{
  "num_key_value_heads": 6,
  "head_dim": 32,
  "hidden_act": "squared_relu",
  "attn_scale": 0.177,
  "bias": "none",
  "init": "trunc",
  "init_std_o": 0.0395,
  "lr_mult_down": 3.0,
  "beta1": 0.93,
  "max_steps": 3394
}
Each number is 200 + 20 x the weight over its row's rms, rounded and kept within 0 to 999. Layers, rows and columns count from 0. The size before them is the row's rms in percent of the matrix's.

# up: layer 2 MLP up, 768x192, rms 0.192, rows 665-671, columns 0-95
# down: layer 2 MLP down (transposed), 768x192, rms 0.563, rows 665-671, columns 0-95
up665,103,187,211,200,182,209,193,195,166,177,187,207,199,181,229,217,186,210,202,221,202,227,168,205,198,189,199,225,205,188,201,196,203,205,162,191,223,217,203,221,163,155,190,199,226,207,199,205,189,205,196,203,165,206,195,190,181,197,173,212,165,203,157,187,221,231,179,213,208,203,174,183,194,213,234,206,191,195,229,179,204,204,187,181,197,190,226,183,215,216,195,203,200,221,171,234,188
down665,103,189,226,204,222,203,200,196,169,206,204,178,192,198,194,166,201,164,177,201,208,189,198,201,218,172,201,214,174,206,184,182,205,212,217,196,176,204,221,172,198,208,181,245,231,191,186,212,179,200,229,190,217,224,200,204,193,187,162,238,215,180,194,172,215,219,226,245,162,202,187,205,241,177,179,174,219,179,218,201,211,167,205,210,207,172,199,174,211,179,222,208,217,196,200,201,191
up666,103,203,195,189,197,209,198,198,210,217,225,202,213,150,224,206,220,201,191,207,184,178,221,209,198,209,199,174,195,214,229,202,187,170,244,192,225,210,193,209,194,185,217,179,175,191,217,201,214,228,173,200,178,150,230,201,199,208,202,149,255,236,228,154,200,206,180,229,191,208,199,213,204,199,217,218,218,248,181,196,200,231,246,201,190,199,216,209,233,211,202,217,220,216,211,178,236
down666,093,210,188,219,212,209,164,185,200,191,194,168,206,207,228,169,215,179,206,216,221,203,230,203,183,183,211,183,207,203,206,232,182,218,188,196,210,201,209,176,200,226,190,197,205,220,220,225,186,208,179,173,183,206,229,181,186,222,160,201,214,193,192,188,218,192,198,228,226,165,209,207,194,178,252,181,220,192,201,178,215,204,176,165,201,198,203,219,207,200,214,183,149,201,201,206,190
up667,090,185,203,215,214,209,203,214,194,191,229,183,191,207,215,184,184,167,217,200,178,194,186,211,235,219,197,172,227,182,203,183,191,187,228,189,204,191,216,144,227,189,153,166,203,187,202,190,211,196,205,169,172,180,201,185,203,228,207,198,168,211,175,183,221,196,225,190,195,182,188,175,189,194,192,207,190,218,193,204,201,183,182,204,183,203,180,219,166,223,210,193,213,181,225,216,195
down667,088,214,207,181,220,183,186,187,207,222,204,228,206,218,177,203,191,162,187,180,186,213,191,196,199,192,177,203,204,174,198,199,195,202,227,261,160,215,226,166,227,209,227,204,216,179,183,187,173,176,245,210,155,224,194,206,211,213,170,209,220,240,177,187,202,207,217,210,200,201,191,222,207,175,203,198,218,206,174,186,187,163,183,206,204,185,218,226,211,188,224,189,218,197,228,202,202
up668,116,207,212,172,163,195,190,226,194,219,186,162,196,225,205,191,203,202,186,166,180,208,203,180,229,211,170,209,220,208,164,173,218,171,213,193,209,204,208,195,200,201,179,199,190,161,181,171,179,211,200,208,215,213,201,194,216,206,218,186,175,184,190,246,201,200,212,243,215,202,211,204,190,184,248,205,207,195,204,193,184,186,159,203,201,204,221,238,181,228,212,184,181,233,158,212,194
down668,112,226,187,226,139,212,223,210,216,158,217,227,236,191,161,185,191,185,187,180,199,180,190,232,207,228,159,205,198,177,149,265,192,208,197,182,196,191,187,195,193,187,153,186,170,203,211,184,228,204,236,197,195,208,208,220,210,211,223,185,202,213,243,203,214,190,203,216,232,210,241,165,185,177,212,177,185,200,223,183,178,218,213,190,237,207,208,226,170,211,211,196,208,197,185,196,191
up669,104,206,205,238,155,181,203,192,219,202,207,178,215,192,200,209,180,236,186,210,230,170,186,205,184,220,197,190,196,208,188,197,214,210,215,214,174,187,198,209,205,182,199,185,183,207,200,180,175,199,187,155,171,197,199,159,226,205,220,201,218,219,241,206,211,204,225,217,190,182,205,156,200,191,196,236,221,202,195,239,240,187,173,207,224,183,219,191,155,184,199,178,219,202,194,173,228
down669,097,190,242,173,180,155,199,225,218,172,216,179,187,204,180,233,215,214,168,193,174,203,195,161,190,207,226,219,205,179,181,237,194,196,227,210,211,232,215,195,183,210,251,209,159,203,204,204,176,189,192,185,179,209,197,210,204,184,178,204,207,209,202,236,208,175,198,206,181,196,199,195,170,181,173,200,164,212,205,180,173,205,164,179,222,186,158,215,188,231,202,196,177,180,215,193,198
up670,108,201,217,208,206,241,234,234,237,203,196,202,179,178,205,203,167,220,197,208,209,221,217,198,217,204,203,215,184,242,221,211,192,205,228,198,197,228,161,225,198,182,206,202,197,239,237,186,193,204,205,177,228,188,223,212,232,203,171,243,211,153,207,203,202,183,217,172,188,195,223,170,178,210,209,196,204,172,193,212,216,193,214,225,211,219,199,195,187,217,187,193,192,209,219,186,173
down670,086,197,216,213,251,190,200,173,177,204,203,199,201,230,192,162,230,184,188,208,215,208,217,201,187,164,169,209,209,174,179,194,215,211,213,223,184,217,204,207,204,188,206,199,218,167,192,221,223,195,202,218,197,227,227,202,163,199,219,179,230,223,215,239,203,177,197,230,213,207,199,215,193,194,192,223,210,232,208,202,194,191,196,175,160,206,199,178,205,193,209,226,206,235,192,212,228
up671,106,201,209,204,179,190,224,213,228,229,211,194,208,198,167,145,189,174,178,171,219,151,199,221,224,192,230,182,214,195,245,190,210,185,164,191,221,195,180,197,210,209,216,236,238,216,188,218,175,214,205,180,191,179,182,222,213,202,193,191,225,193,163,181,245,196,191,216,173,195,213,213,225,169,173,187,204,191,182,210,176,182,185,192,208,214,178,189,178,216,201,208,174,239,182,196,187
down671,102,194,219,205,190,203,232,205,223,192,204,194,182,187,223,213,214,178,202,226,170,201,217,212,210,188,228,191,182,209,198,187,223,200,193,210,211,184,178,193,189,191,198,198,224,209,202,245,212,213,202,185,202,175,165,203,240,179,210,203,195,181,207,183,208,207,207,215,187,189,189,184,225,155,189,189,179,208,210,160,205,176,177,195,172,186,136,187,212,215,208,220,203,193,185,181,163